config.toml
num_hidden_layers = 15
hidden_size = 128
num_attention_heads = 2
num_key_value_heads = 1
head_dim = 64
intermediate_size = 512
vocab_size = 1024
hidden_act = "gelu"
norm = "layernorm"
norm_place = "pre"
norm_eps = 1e-05
positions = "rope"
rope_theta = 91600.0
rope_fraction = 1.0
qk_norm = false
attn_scale = 0.125
bias = "none"
tie_word_embeddings = true
parallel_block = true
init = "normal"
init_std_qkv = 0.0453
init_std_o = 0.0453
init_std_up = 0.0453
init_std_down = 0.0
optimizer = "muon_variant"
learning_rate = 0.00187
lr_mult_qkv = 0.4
beta1 = 0.95
lr_head = 0.00858
max_grad_norm = 1.0
warmup_steps = 200
schedule = "wsd"
decay_fraction = 1.0
decay_shape = "pow"
final_lr_fraction = 0.1
batch_tokens = 32768
max_seq_len = 256
doc_mask = true
train_tokens = 207700000
max_steps = 6339
dataset = "wikipedia_en"
Each number is 128 + 24 x the weight over its row's rms, rounded and kept within 0 to 255. Layers, rows and columns count from 0. Numbers have three digits each. The size before them is the row's rms in percent of the matrix's.

# up: layer 10 MLP up, 512x128, rms 0.0996, rows 177-229, columns 0-127
# down: layer 10 MLP down (transposed), 512x128, rms 0.0918, rows 177-228, columns 0-127
up177 115:125134165108099090156131110090176143141080100160134094125090137099112137143138165099149163107173092126134146090137121141151139155167113135159167124152129133132102111093124150113133157110124126093148121114143164131110143163127127155129113125099096156131150123148103166123112173146131091129129108169094097140130145111106125142118172120105093111089082151139135144133118108181097160129150
down177 110:122172134142155152131149142140145162119113110086094091141122143118128149106124138129112125127111135175113165128108104125084124185149076154111093114098174136120159169159136077163072126161134154143139145128142125133131121114129116110107115164106126081116134161120131128119172101098162144141088114134141100120139109127119151130149111107114155120147124072128127096129074163156142142096119
up178 102:135151146162137096124096092112132152173075116121151170139086155097117125131131091157132152129145144103123117117103085107113128133145135097119190159135131123119115085130165096086137160120119084142132107161182149124169100136114137217142136149098132099138134144139157120099096102124136113130135140122129150088129134118107120140130101104122108126108103117122093139111110148160162132128124
down178 097:140159092179111144163118121133130107134151160116133097103119146124111159103163119074107138133103106117138115098131137128123134146150165184115112125106086149117152177107160145137143089138120133144131173115092140179131140122128123078097082134132160114135126134116141125087169104093082136124118128111130098158150149118141127063152161101125138110139124173136141113142130105093137103158128
up179 107:136109119150074138143128102148144097162127142058154085125119097145175169133111117135090147124130147132143144165161163146144122112090118124139162088110122136150157148147086129158116075113146145093128113133111147095115172133136159087140139111104117115094138117101131151093118122132147140135103122129092146130157170147106143137160121081141105061106155119118122121132101156127142132141126
down179 111:108079159119154119141115114086142134132059149125177163125131130165099153131121126129132120114093152115107156126109152132107150135140156122147194126133094143117135138121119092087152118132123121139113147152091110089088134134119134134152085127158167095099125121139164143123117139136093153162152129123102122153152105146100129120091107092157113119131163200151112110116145119170157105103126
up180 102:102150132165101118117103107148102122146110161138118110130127137153067127159167106150108098185128127128137130161123163139141184124113149135151130124121127149152116127091107108104167126165143089111125164073111104142150124140138113144127103099133133122107151099156108138156128150105118095142119110126171064115134139106125135121134113098125087140083120117171148138177183156101114111120107
down180 098:159172122134175138151157108126070150141072114144147167120129146127163145142106131117105087156092155100141150125188141117120146129132112169084142134120118141126089115139109153115112117136110127167106121125098105147120147169168103123147142140125122116104108173145148084126127126087107160094116125125094143154113139145131145089094158123142152139112142076135096086150126095106153126118143
up181 097:135166143130136087126162073169095147099109146131159154132177097099154176146116120119109111095121151170129155127148161136130131086176132138152107120136123091120147118142152070176083098124151126129145117121118138122121126119139146087094122130138157113166134136149161123136115156111106155163122113115102136080122147129106115160114094122115137112120129096154117146159124174108092098114106
down181 092:096121094115101137153122133112128134141166151150118140111115136105115136094142141168127152115139110113121109145119118083072147134163103097143164169165101126112126125142087135108119152126101110101136102131122163138153157114140125121138151144095181176112132133122114139151111121137149167133128129119151124109127099184094128136172084114130069114114143111112097077133147112171171183101139
up182 108:107139113090149151155084097120090178168141098111160131148141117083116150132152117150155160106155156126159129141142088163101112164115153094113095145103104111131108123128123107167103142144152134122116137145112155116117087144186109161130136124104130126127097148160147112124120148098132127163150104109130117089164162124126061137155093112130112106154100134117116124087128170126151115155102
down182 105:127149137116129144158133148107109100206137090155096143144122087151087122088112129097130128160099109157102084143135080122146142114110145096141104117132156111138145119120163120147057110153139128119172125146105102110146149165131117132120152109132163097084105143114136176125155090113138113147149171143154119137128144129121145093143138150150125144151156115155104130104143074113130125162140
up183 093:124162142127138090143121108168117136127086143142121120128118129157127121122122122139154157121088097150150113144150145143083135090140144123157115117138119112164122111163099154133125130086125143085130125139133147159139145153171124150082109074086096070114117128152151136181122100105169126147117096125124142175199142138162107138123123098123107111149089101132148102136149122120160155145166
down183 096:089096118113136135169139117097136072119083149146109193139162111106129128135113157116092135174125127154125165128147121114097125129123139130198144141093121153121112120119172128096091128134151117182125079125163144132166131117142159110105100089096125118134140103152123141146136138133147115137138138149110105130115127098096143150161127146164099111143056176131115128115114122100122128147135
up184 112:169124129140092153127144130117198119097081158112133130123077134149132102139130145108076105137118112130154128104077084160109121111131098107110090121096142149142150169146140125126136083099150092110175117133159116101136146125104123132180130127157145144129123155149136138149135126089136109138112141126109165110149148130081087177122147101140130121093140143117145166111130153146143138088154
down184 104:153127143131092109161147160142145127098088142149153126145132152133093133156123143143152094110129131130154153135135068131076140171138111095149136111123082127110078140106128130175113152127137132115130106142132118152113110152083112108127154074120168084126119108148151117107169177133110126142106134168145126098135154123084098068155157129132153134139128147081163135122158105102136111125133
up185 104:102156139115109108136146066140125137152111118128160082095100116108124117180101131111129107116171149091143160125131154084144136129146108112139141140132141096103162110165144101124092138127102148088116154125117150147175094138132122136134101108128144155146146186156118171154116147147154096143109155144159155169135113107122147129125089098128119114172102068094106132148138154127158104124127
down185 107:140132136177136156110117126090126102125148138112141114166156122158157127123155161102188103135117069132141136124110092134137096147141101134131179150106160127147133149101174100140055102136105142098106120092149102169103118113151140099071138112137116095130117101111139128102143162071139113098142134168135100092116139150122169143156142126120135140142133121113133117148109160112125152131123
up186 104:160164111151159140134122139105180134124094120124156125117120132084140116106143141182108117121162063097135155130128089113102155121113113169170113114146099109103164137173189123121181110119157129096093153077125146109116124143104109135131127117137132133157120131116130129131096080110114112110157113146120159093174115160140148134163117109130112087115161120116163145145112128117121120101111
down186 101:136130156135139159121079104079155103126123153140151083139157165106133099179165151103120093147118108091132192108077141116113135133137108118098168130128126158137141122097130129128111105122143114153125086170158094155112114112152145140136134134139134141084137121121119153132091140163115138149116136141085104161140183130165103092084138173118131151135121131162107135093124110139115126099134
up187 092:118136110147143140087139076112135127068127149084171130159123104129117164138098109119114134146119174140135148124108160157130133151090134104131144089132147111142096146131086169136146131166151096099102147130107131139124110155146123102085124163137113143135144120146126155137099150149103115153062139094142131124095115133111122083110132110115090113118153126137114155117185112135148140062094
down187 089:158107114110114110124082126125141175130077146119124088150141127144121128146148120128112133106123078112127118131138140132154151133134157123121111135164111130124151116142158155104141131172101127142124162070062132108116133085086102128148157120145109126144137131084142106110114099160175168087118175122170139148116111144131149133132120127141132128086138111128119137128075116170103158196151
up188 096:086098081126117110124099084125129134151147120110161121098103139145137140097154109087071124167122127152139140155115132113152171134146110121184106141113113113119157097142111102171149167106122164152100100119144169119085105142098159124121154155171131127147110113123144126127122147139133136141133098139141131132152106084147134083113119124164134127120169143136127063161156166163152147123132
down188 094:127170116122119199107169114151126120183129099137123094155115106147125112151119110137137115138167149169116154090115102130093152176133123106090102108111147091148102092143143125164142145129131130104081142112097054176171139146116167109133128106130126119117135135123097127134124134154154144137163116132144131166155103125127133121141107111154086114142101163128081107133124124088142145125123
up189 091:168141114146185148165091147180101105169171113104121151149111103110107102098117092123140134135115166150117139099129140116114139141128129169111142152132122116128098104136168082140126131194106136093111137117110113142126117132168095155088144143129144122095135146154124099134126141115126144162157097111133135084121126119155102141090102129138125137111171086126113153115165069145113153136095
down189 091:143100170116082116076143115113153120104076134106140128115135118136133145129129145137134135110100145089124100151150125116168157164140120094139123066084117121172162141125125133115132148143123154120117121127138126148125131157116098091127110080090126181130066116140124159137160140164100127146098145135114096167149129132126122070143172164117096120111138114132139177131180143124126123126148
up190 092:133128182101133142140091127116165140140122136087121171062167113081122123121133095151113145114106183125130175140113153107130128108145124118127112133127168108107143115129094125142109140130144131134158135159148092097115109150110119156171122114121158096140091154179116148137134150132113093121092097104123146082145109119102104117144130115143124125104111196112182152128153110103148111134159
down190 095:110143096100115118113121125141095075191143146096172114165146110158156122112135141147152099129161118112108166134172148140113138099169148120140091148110147149155129136084128132122127133153118137122128069116158115160108114156113161124129134099156148094136136132127078089137165113128174091158132177148098127117108126136141109111126120098117125115112111119132077153112108152142133076129163
up191 100:090125121147097144100136110123131122071106153122132103155109154088098157114162114110119106113143127111153136187165136141140125088139112142144103118136141129123123106143080096138124096161161101108139162137140152105139104174130108099158123171153103133176105151179143117131145161120139105087148102091100162129147166067130139120136132147105180125117142119164140133147141127122117135097140
down191 105:147109114143169145116097138116108152111153140151143120130145143148128088179087133126087178079096146121144144110147118112112148146157175120106132092088123184158162110136160138100141112127140129108096110119144118127106148120117156125131115162118137115128139125177076091154157143101123119153127127139082117130167124130155097113105153129088147130138092165095150154131104120168127098085123
up192 095:126120112146099166108115134107192134116118108109133127129125147099098145120119085125165123127103178146088108162109152102157133158155133132137151139116161126171110126131121160167148126092076103125152146140126138155122148169141127159149154107090092116102097161120127141123113142131123118116079115137125106165149145147203097142097114137130142132112126118103091137112137127116135154053134
down192 103:151086126080116143163170169092148092096103089139102167166160108146138155095155117113135128139126134124087099121154122129119155084149137098128137122130125131109104158081163128128122159155111158145176137131159147137113134089139106134121147187100132144111099079108164184130131141154125112148120148156119148164116134084127124129114135132125108092119121104126094111106156110132144116132105
up193 106:136141142132116127115137122158160138071125113166136125142095152093102171100118167092105122137157140147108124142106138121153149130150095115098138105105131124158126112090130146134115090142116094136144135147177129092099121102111099094146133144132085130126146144112126116110156138144127112146151133151123177131184175126105068164150111062127143085148143102128159097139154163142103107137150
down193 100:175108100120128114149085108144128169160108104117091135078158092152216134118120126153141139113126134117156174121140101139132123095113132140154140139149131072129103130125118131107087121130087160105110110127125128125136120157148158152141098125154100160102115126090116184142131138114136130124155123135151150080119070162092106136129111121157116136110156159142124154129116093099142144129152
up194 109:119138142138138144148084113173138158142128143149130127086121150107169094139112135118148165138111115153129141112134148120096122141175112124100092124100142160148100087117119089165164133121097091102134103149166144189099130114122154102118120160097096122109130094105159145130195120128144138161098115125121118128106112189117157134121103073156123134124145135143116097129140122153137092129086
down194 106:119074140102129089135176151106152123145115092151121123173109187143124116121144148112078094096156155134143093147129107138124174095126128152147136152152106118150146143170125152114112127116181137150081167138088136067149141130124098154144154137088152119100102093138103116123098165128146108107114133115120124080156139110108146126137121153148136129146134124112139095136146129117127134092173
up195 107:137135164149118160091133144104116121109111085146137132092094103162095120168172134088142116108088136103143105130117133122117090140133120126137102162142138153120161087189138152139128145135150165084149159150144129094155135116081166172100134145145101101130076128154102139148134119112150105133149120114125105107143098150105113131102119139130146149122103162107082168149145153113116160114166
down195 105:136168107141124104154123141191110113125176145112143126097193114107133095136095091144167143129137113147097142145141095084077109113079144095092119113132105161140145131169107130096115124141121178091094097120094140109126123138150127123130090167140133156167160132100099168125084134136147142151137150156150101130139159123115092120141101121134150114150118131131117146158122109129117140144150
up196 098:138136148139134112168129104140122136116123156105121106135151092085159092145124151150137136091101142102108172133138134115118117087150108092143098144098084117142144133145177181173143088124133124102088172135124138089145135124138132105087087100170119154129119085137160142147133174153152133133121088124093134135080158132122134111114145109131148110104163148123176117153139152122115089105141
down196 095:119135052100120142136139166114160134134146151149162124078089164089138140108111136151116138128117079132094113137104117133146112148169138109151134119106114171128149149130095104167156161147132093136161135112135159158128122116110128177131148153106170112143127107128115104081176130119110115148149096097174112136167102100122111159120140115095129117119119122137173121106081115112106142111150
up197 103:121128133119153104108128135138116107138125125137135135088133146119119101102091102119158165103170078192112144137125116116140138163093155136140128143158170124105167089073114095128115168115126132131098131157158109128147149088109166116127117119099112143094092141072119126114123129166130099165075126145130143147152128142133096156121057136121141142131157137151124152149159168129133159115133
down197 107:119120091119090152136099109134128137133081101098083107161117114136116146143159110111144124126109097109119117089146163121114145086137140125117133139120157155186109190116131125138170148111149157096177128116126144105085115084118153137102142112125167132153121146101151130115151093168107127112155166144151135128106106153138132090103158102152128089158110112141148179162123105140124150137091
up198 110:127106140136113108155145131062122135133171112156139098157125123148121128145129122131129138117124134167103079141122115115146152130093146071095091128114099128100079079144119125149113144117094135154136170126189146081126132156113112073147173120133132124086091137102164149126172149154133137169106130131166120152134124148128132130111098111129168139146169155112152136139127140140138109086135
down198 106:116164113139096149133142119119112095126103179115127141161102154137160091131173159127161143128108136082148145101136135126095129111136126135157129103122175152135136131111113120120145158171132148114129086129144122159157161128117130100133141131154129103139087137113168146145164159128101150098117109135151113127073154146119149087143134124082111108051145124070140129116115085077117143117141
up199 107:138159107102154156149134128173152140093138116072117134118062119109133138173134127105116122138135129165149138117087163081089116135138131122122130112095127087147143115113164139165157114118090123157096141192150155103150120122141132093129100120136165132102133076117158140146099131100126115100102118139138147130130108115137099144135178159098124092160132133116133114146123156147186137108117
down199 113:122100087156125123112110199144130115129134135140120157115113127112130151128119118099112137151102162132153114100087139097142129137112146091136122170157134103161134141126075124177174131158143134119140107161144140155078072090128164162105116131141136125097143108124134118119137134115067146135156137129165144092126139106123136096136138144149107132119119185158129096062128115121160149111101
up200 105:136097082089057135139121144116139116175110145110123129143135115091096102121135123115156083129131125105110087132148135152109113122140135110127132119134113149110155138129116116092112128112134097127125171131110124132144094155136186116139186141161135104118164076131141116137120147127126158105126101138124127096091125160156114168061140113163167165128107106127174165143169140091129126135133
down200 119:104160152128169100089129134165136151071093101099137121098127134100154143125118154113085128082096112151144117165115168129114142149143106132143127132130117119101130113173131121119183138113153146141183152168118142112145139099132089098105126104077150118145111135139135142177139092096118134116105144115093137136165117082133143102165131132135080145160142124142146119108102134144125138178143
up201 090:147137147099112107117100117138108137127113152163156127157096145118133116137093119104135175126150134170160121107168095125149138129121138119124097100113110108112112116121131139151079133133121117130157079101135165161124109089067115157134112106125120150115138118151094125110134129121159110204121159128110136130114181116128166105120118122158119117174167115104128120147172170170069142143145
down201 097:126096145132124130146144146094124120120095149162115085114177177134108142101113137127164124144155112147134135111147116080136100125180106131150188144143145154149081138172075155105114082100105176119140137113104138132116121124160086140097131114153143115076123130104154138132126130143107099069131123118165157100159149122101126129104156127123146147121135142139147082107095120145113141133116
up202 091:085130111153168083139104097100107176154076098128157090101130111122136100176132112122148138101123119089142121100112157133149132146109109097122154119108131110104163149119125152137120142090109154161169138120162146114117187166132131115126133139157128124124125153109112099137081140135183111153126149164137167130123151120127126114165134102122156124128143135123087143163062134114143107158112
down202 092:152112131117127164115153118171136103153099153143105162110167175135137165094115103106165126148112125092168143141151158118115087125168144159130124161108124132095105153106121102108117158147144124095112117126124104154136075131110130128139165111119175142136095107108145142137125121158119185101127094155142142108138107117123110097079153192136117126128094095161111112086130097139120128099125
up203 087:123129175113116146126109101136140084138132096144174186109119134127111122147147126109132127122117112121100167124103087160142148108116118144138118093129162131158118100136158118124136153096142074148127094131146130136139151107081169130144100142141128150088122151138169118110111129132135083146113123172124136161152151072144136130154102124080142152122095073158156137112137155125154138096189
down203 084:141107109092097166134156120174093145136081139192156121102131110094138124126173148110130126131170117115134067118134109129107148115167134130086144129147149148158106120175147119144133124111124090125186116125118104163101102126088105105183109117114088130135108121131126102157128137173151118148116133134153159164104125105122128107125135109093158146110129122131164129099124173121108132100152
up204 102:121180150142167111137103097152103085111137156089103148148108129089102128133144141145107102147160149144164101114094142128155140170183090131152094083117096134144132113089146134100116153135152150118118143104087129127123141137186138112149123154098131097122103147112116114136124119123115169134104159120087110113112132139161111148124146110154148198077124153127114135131106170149133137122135
down204 097:151140133136141176091137103131147159098121126078128104153130127123108090117131130125160102112132101119132104139159148126128141115071096172156146134112107166119148116164145094144152164156125140084094072148164118097130084153116163140113124148093153135152106104101113123152114095127117120204168151086149134126150106110123155107135123130121143168093125152137108138131105141120135111155127
up205 098:111117121113124123174108106127102092135154092114153155122149097120062137129092151130106133163110128149124083164138114154161156128114122085144114111098084171171105175147077130180137160111143101105172164113127137092102123139120114104125159132131146095111128117142070147115103115114129165100135099112149127133117132102110113151112102139140120107114159152143121162097135142132102144129112
down205 103:159131125146164182101106130097157129093117162175108145110109196122154129104173111126125133099125083076116135143183155136110141114140126127107144117140179090122144116099121127111115147154090146135118087132172106160121150103158132101098105142129109108111190121112141116139118124150150136146103154117120137132151127112114139126093160118114096127114148089104142091161131131115108139153105
up206 090:156090155144161100127115101106108146128129116103133118128131121156142103120115126116118100118124178133137161139118164138057111140051080125138148110166109130123095123127111149142181138091139105144115146116116097114157118115123102182114159129111135167134129132143142120131133130093136124146128137102158142099106139134145138168142117099063123163147076130154135138132171176121155105114148
down206 094:093094094135127141084144102131135133074122161085125116158182144156086166119159170133131134124125108135103131122123134120122097141129154086123101098145152121148133164110123146109144107103148140142117168102079115155114102125140166133126113144134118104133172147137111102140125129108146089146142139130117124152168098071089192110175119135092130102155145126143162154144148132128106117153122
up207 099:087133104135165106120118102137114110122115110127053128123150113131108126096161159117087118126126133131149110125137133144142147139113099109142104119148094172165132142136181129164134164120166123106092088123186151119152076068121122133171139166112101157126106105100114118119116129133139101169122114159113115131112138149146094151154103132120106131108143149080159089116144120110095137154109
down207 096:135106133143135141130154164132171122128139118137107134088118149125136160138073154111149140083150132129161127113099113145133146148118139147127117133111121112129144116117084170114119136145144109112142099135065152088147145175131115108123106134157061110153164156110140116105132069127125138126116101140115145133133116147103123148126085102205178093115108097183125105153146119154126132101137
up208 098:168109123153128137174128104109100121105143094080125116092153102163094111146113147099125169109154154113162130098135133083096125108092100146150131131138112145108172117101142116105166141132138098118155138130115133086092127135121108130149130123173167132105116153139150107110153139147119103132080104152117149169112144112142111170148126125130112105126124154130176105167137050146150154130104
down208 096:110142144146130093106170164124106144131121167135130173132130106098116127136109090075129132125132104112075115157111134163146139156135158145117148154125154120150124168158132138105113096132138153158109116040086137170114143124105140132074122121137111167116112100158128148102121110096104121132144142144107098134184128158124175096100172129119118100142126137130152108142151126099111112132146
up209 106:165151114113105110085129079163140128129125140092105156131128110112077160090130081124101156157119130138112118124167134131131111133094122141159158149127125179134125127133138149163142105170134122136091134109125126113118180146144099115133106119133082142115127133162140151084154122102092088124101112112150124103158139147118151132131139105092142062132132107115144186125131160142182110163115
down209 094:092152105147150171132115112154118170118154166103138138110125146116089130129106147115060168129163147121140125141146143117138113135117124080102154113148137083107111136093117172130136112129167136097141090161096064171130159103129105147158135170122130088109091164119141176113115122127134152137152124148116118105116141130156118084105117119136124136118122129122119159104143134144166126159074
up210 094:120166119181154094088077114114123156146108135100159156121117098136147112130123125120097144133168121103108114107098160165094150121171163129118132149145094117131172071092124104115145105106134117083137141115173102158120150109139132108151189118126153117129123128171115129166112166118128111110091106078120149106112122146117137133138115114180122136147119127136082106136129140120141146124085
down210 095:134097129120135176120156155073148169097079166181121131111140112167121132120095112136136105165141136180104147104139111114140121142158095141195126160129080132123095161123142145155138108135121123158149140126131131096095121117120131126119183159173083132120128149099095111104122105153127142103138120117125122108117142130123084143146113129132152118066115118109140123133165117115105110117170
up211 103:064138114086099106116129120159076133151136136119149145126118134139124111139159151103110124139141128129176172144160138111099147135094134123116144132139184132144130131170090153106127146153133099116098163099147128097118140117162105097147089159097093131141097154136121092083070123131161127141090099147169123139136123108153098152142123084138069130156124119132113121137143150149114123101146
down211 104:112149123133135110144115159127154123092152151084124126110107123107104070110110106151138090140126106138163104152135130108126120130153142162118105085102138153171143159146158162093073173127094114164111096114158089096089139130131122154136091132161128130113140090112140099144135098154106164107110201136128151174126132110135115153153132133105099133147100124154142110131143128154155100145129
up212 101:125109119112134160103102155133138119111068120150138136093125130179143126177172106115102120125139099128136135138116103112110103142142088132127134106143158068126123111142086121136127151119125125094130167161098132148122127168130146105161128107155099122083125104112123103137130187107200113143091127159142107127145147145146138127121123132106194105123120116125105118174161081134174119130133
down212 096:078145153118133112139122136179134117134166151138090081138121159129112146130124106140124102152123152137086146143137123142154141100082153162152156158136133116137138125107102156182122121165103148117128115180177092094107089124107103111110139151118073130178123145127154162136104094156082140111163106095135134116162125151118130099137102096164131123123150153119104116101120125118117117105092
up213 099:107125107123145107112084129130091137155135121122115108132163122129132120139120126126127137109166125163109149145122102126140092214124113153131111121135102109183099107141093116139166111111089119104160145134159128115175108181142167131095149107123146151117136106151129123127100111143156173174147151096174119117116145106123130130120109100075099132106141128105167105156121155097139098099166
down213 103:117119153162129128136140090103103126117097165135147135128170128125169091143100093114143146129146137124115140137110106093136154147119185091052120126117091134094120148116150125109156143114146138157084146148125091131137128092108133107147108139135109133148149139132083137147119121084155163141199139130117160107131130157101153102124131145107175153122143092132126104148118166088104130091157
up214 098:154105120147096118128121194139133118170155119123103126084141096090101117097137128095145120160124092142120100165177101147128121084109132098102139111135114135157176170105102088138103101123118114138143120153122154100129123162116101122120161099157135160126139156147126092110156091117154152164118128137117138140144154122153118122136098102148146132148138089100149132148155151141099175129191
down214 097:096141101144120101103140149123140116135112139098148186148173096096162132125114171166113085139103100138111107108163134151140143101156129110128144167103146099158158130130110130127141132106104182145085133173141124123137118148118127094092109111116163134139115085147117111112135099116116183131089117129136111136132105100149191129128178112149136127151114120107127124126149149146152065106102
up215 109:131123142139148151103148158119149117134114064127098163172156130152085119083151119113156151094118118142130160114151110089157117104118175185140112115112097105135144080172141132156158120109147170130134126138122129115156121102100169111134102141086123123140145146116153145162113122113156128106101132155099140125116093136127077156111098161109169094117131082143137123115150153129151123097137
down215 102:154125148130135140143159088121134145141076166110129124103107133135149139135153132136123126171112120117138122117098137135123123150163142134125119135133145123122165165143122083099113129124139117131093125120154096123157087109104105166084152095155095125115124196105113121115134190199079122139089163122173118151135123105123134106123114158108186128085133122094091125110094143137136117149121
up216 099:141141131159131103166136106121144147118110122089111113175144111116131145153128138127121133121152182113114116156123182165113129072134088141168158137172170162132141117148109116152132161106128107112130142074150095120121120108130118117106134144107131137065159112123116127136137118151067134137136133153089133116114199126120162155092152129119135101125150138076095174139151123112150121124126
down216 102:131115168179129131099136132165100134162163132117130113142145106146121143173135106154099116120096160120110131178075167126085095104134134105099139110100100124108131126138156155130112107076181130135096139142127117136126124140108163138159149159138147140093128138156134108147123125112117124128144106173145152102112141100094135114108124125155122172149123154110111154065123075084158104136108
up217 098:082131110102139139124128152144126100136137151098132128102151115126095113123135106144136107128142126157147122133126136162149152184144099135118146102110112084116088078170091105109131135132136123114100118120140176145134124151182153099176101110168137159155078124152150137135151172092150124183104156117139147138109160106125117115133120137135149139107140181118087150120149172091095128136098
down217 098:135084115113164126150096116099137125101112113159165132136095122137126172173127073112140119127080122135109144121131107108135124139144125113160109132155118112152149157097126121116106100126122144135133167100114144149093202122139161136115115154128149105109190151131107106163119162137152155107146136099120157115145082159091132086157099143125075117129145142101138148125156092101126167098121
up218 090:131161164180130133107106114153189133125153073123139174168138109138126095100132133089112130138135126154141151118126151122114126131178114147123111091170096116158131095127085120141115111106134156116138135113138143140134163055140129127100141105092115138103126114171113129120140174167116136142124124119065125136157128090139151174108094117144110117120162135121159142090126132119133132108088
down218 092:125093120195136109154130129110143157128192199130088161121116150144141152083143143121151119106109112129108132141136170124116120075163110089128148159143136116127118143083153143116108130150134083142124112175118156141164150143096119107125117106154105140115114150145134118148114128114090154135128131146126098092104122094124089095110145108120156142140108140131154164110145090108126082096148
up219 108:130155125154093121151122109141133097097128082093099159178121128127116091149153121093117122128152144156158120099116130104114143159103144136151157130087171144121106090111148122133179139116149120160111106137171124131123166145151119123182152070106106161123093157143111152069141136081137105114133127114133150074093088136133139116164109113103138121135141145128108152141148091119148117134140
down219 107:103139125110149118129114117118076140117142143121102128131149149141162137142129132145103164106075091097124155103153156164142128123105160134117137125157088121106103147111158139149133095140146123132085143113164116152114147074158146098128142118163151128141135112114095125114152090145141163155134104134136047122111167146103139161084122143107124103083137173142116172145152145116080141146106
up220 098:094153145122129108132110122111148114173103102166100126128146131108104119125140133078110128106142111108077154114112112150116136090155173120157125114098104119114149089116149107136159146097125166130148201144130120125147160147134105091094129145112121167124123131113121109148158137173149107090138119155170133133115134139172106169172124161150152101113158153111085153135114093089106116120150
down220 095:094103122112108121109145115169156149139161095146129105137137127112114147141126080182127120142116093126116131127168132113119141127093156096109153161141149163124133173124119150155136122124127141084113145142143140146114080114091145135183050138126161125148152147149109163164166104132078107100125140128112075123139143095111134110106113116143168135123123149088152151113120097141120167107109
up221 096:169109125122118136138124068156133117123142152163122110116156138127119109068136165109094099127193130114081133167136174071110092145149154158107134113116139137127122065113147119114112150132153121132112142126155146158108133169144109130160139127107111126136110151081132145121119118157163162166110159117144171109127126119095156117147138128072130125116132109095121149106141157153127154102128
down221 094:088141146099101136126136154149137122130128132092155147096131094105123109146093096125151157110095152116137115156066090129137163105121175105132111162135118122109136123133139097147169150133148080139107103100155152137149127100129164189094134097090133142154120114139142125134109145091122089094172152161132132131141162131162118128140102145189135119143094140098105170157113111147106130133124
up222 094:104139111150123119153142165111144165120113124158158131116118112115153098148166126096093134064130150148087087124164178138137126157139116190130114142130116107131121155183093137134128085161159113115128130126144144134136099163123110111083124131130153109115101141097119120128132125135084126101105138129124166144112089157100126177104151084124149170154125132098129100133133137118139126067104
down222 091:126116154139086148122126147124134100145089131148175123110167148148121154095111137148128156152116106133116093113078152096163144132102152083101121106149118156135167140093119115139104100114133140101123121143124136076120127143126136171136122074201125114124144150152152068109150099102129151139144123134153123091136123084123117128134111144122120119123108103163138149137122155168140186134081
up223 109:136100148141125093128134079110162134086118128114135160128134110151132128120170161164074166121158128106150130140164127171103154128138110094133138160099111132138156135149163164121149150136128123099132114089134141091149153122111187132097126120134063121136153111114108143146120169114156107111121124130124148078134112093150117129123176098092123095168103126105126118123118095149104128167169
down223 101:197110119114154100149148125114108152129104131107112136142142146111153114077121120139163132129143091122124122117112138156138113144134138156109151145069081133078101076084150117140139153130145118114152152116135122168140177136105120131117114124120169099081148112114132150148141111116155136158144148183160119085085124168109128123160118132143106173135129082129157101121103101104125138117153
up224 086:149119129124146084123140124104159143134133158098150086110140099100162116099157118134134101127168118118104114148143160089123129131120101076136135114091099106166134142116089175153164151121140138133136142100174110156076151153126148128095138120158086142110168102102098168150132093127098154101150130140135098129155141158156115146159141088107109132139119141120126137161101147139108168178108
down224 089:127083112147135173120182095140135151170167120103117147099136149120132135140102104142137128116122142119150102134072125153100112123100184170098152160135126084101079126141136124111154086163136119158121139120122093127136104142161135133157129120118154119097092124094147146116136077137173124183111118118140127142113121163173105099121174124088129153118095112113108128125122151139161114128140
up225 104:141123157109098152129168100123127137147113122112114099091112123087153134103102118118106121168171140136108066097104131067126112148108154140130122130070158114128122104125105109124128144136118142092170144106096119151123185172140123149143116131168082127128111130179165160160151125117099161131132129093092126143183131119136128127102096128144167114122105150129124135173146121102143138135144
down225 110:110114112168165159145109097143132116103116180137148116124148147105132115125101111109134140129126159150136106156176100104092129106131098146112157105141156128077099115096150174098123095117141164166123097066165162132146099122155155134158117124096145118104131156128135125135082119106108127130104135118098159134116158187109148097145115100140110138104087126123155124150144151166154121102148
up226 089:100107139132141109163136124100146129104079136156135148115092104135100149115137139133136123131181098135109110150110112164105131125164079124128095106093106146145140159123155142136134139169128125113145119134090192157097156127152121147144155111075113130135137157135105109153120119124127099126136100141159116120192118141134143174125117128102157127104144137135122145143089161130121125217178
down226 086:112161150136121129143148101120132113151134162077123120089168088108106098170106146138148082120098104131117117120164118122154124118090104132127095112080152142175149125116100138135156140144150122143149129151141165176080135110065096167154139187089137133123144123119098161105092135121130125163118120116126132166138154105148134148110137136140166129096142126134129108122076144116133143100155
up227 095:136126129119122098132144116106132165104133110148132128120119086124110122120117121093185183123145189126126137115145150102119048153101088152120101117126115120087166115144162132103116124116123092105163099147131105133138139150151157154165098133130117137131147112146136125158094082126131149141151134160125137140080093173127117144123093071121142160125131161122138129126154104185138153146145
down227 095:141179092125128145105115128104141118128192104140123151140122104150126148118176163205140089110123122116139106113090156140120119106165119121133109102090148144133086145152096100120108168116137123148143146173148145145130126107119148120109143069119156124151133159108127092159135096130124134103115127086125104149147139137116126107154129169095160115110100117181106119145132090084109130131147
up228 109:081173103113124131166119129127143111165152128103099115157125131132082114126166142124081145108147134120117109118147142108160105150164197098121157144120109154127173086112141157174122145084107092127152196132103116157125109116147110112137113116107111139106128137123139142146105180121088116126150095144122098097124136135131103119094097114135144116152144129127145078167139122156107149133149
down228 107:159108156083094183107126153134133134164074091120117167105148132135157125140129168111115108137145135136131166099122112132130175123110139156130138147097146104115107137135110109123101082153115116119127100105117184128109160104102139109151103133141094133089148157144137168140135137124116115100150160086128126133133093119120158137100168129108090169131171094095104150146178098125131138103154
up229 096:151131124126084122141155094110097098171104143126134116121094121142109157154156174112151149114127164111114134146105132144133131141125131134122112142121090121142101125102137126179128115124125062109140112133115132162157121152108120099123187131111128128105089171156124098107133133130162119171157129150140064141142096126156044155136132132122113091161102154114162120161096121123155121105132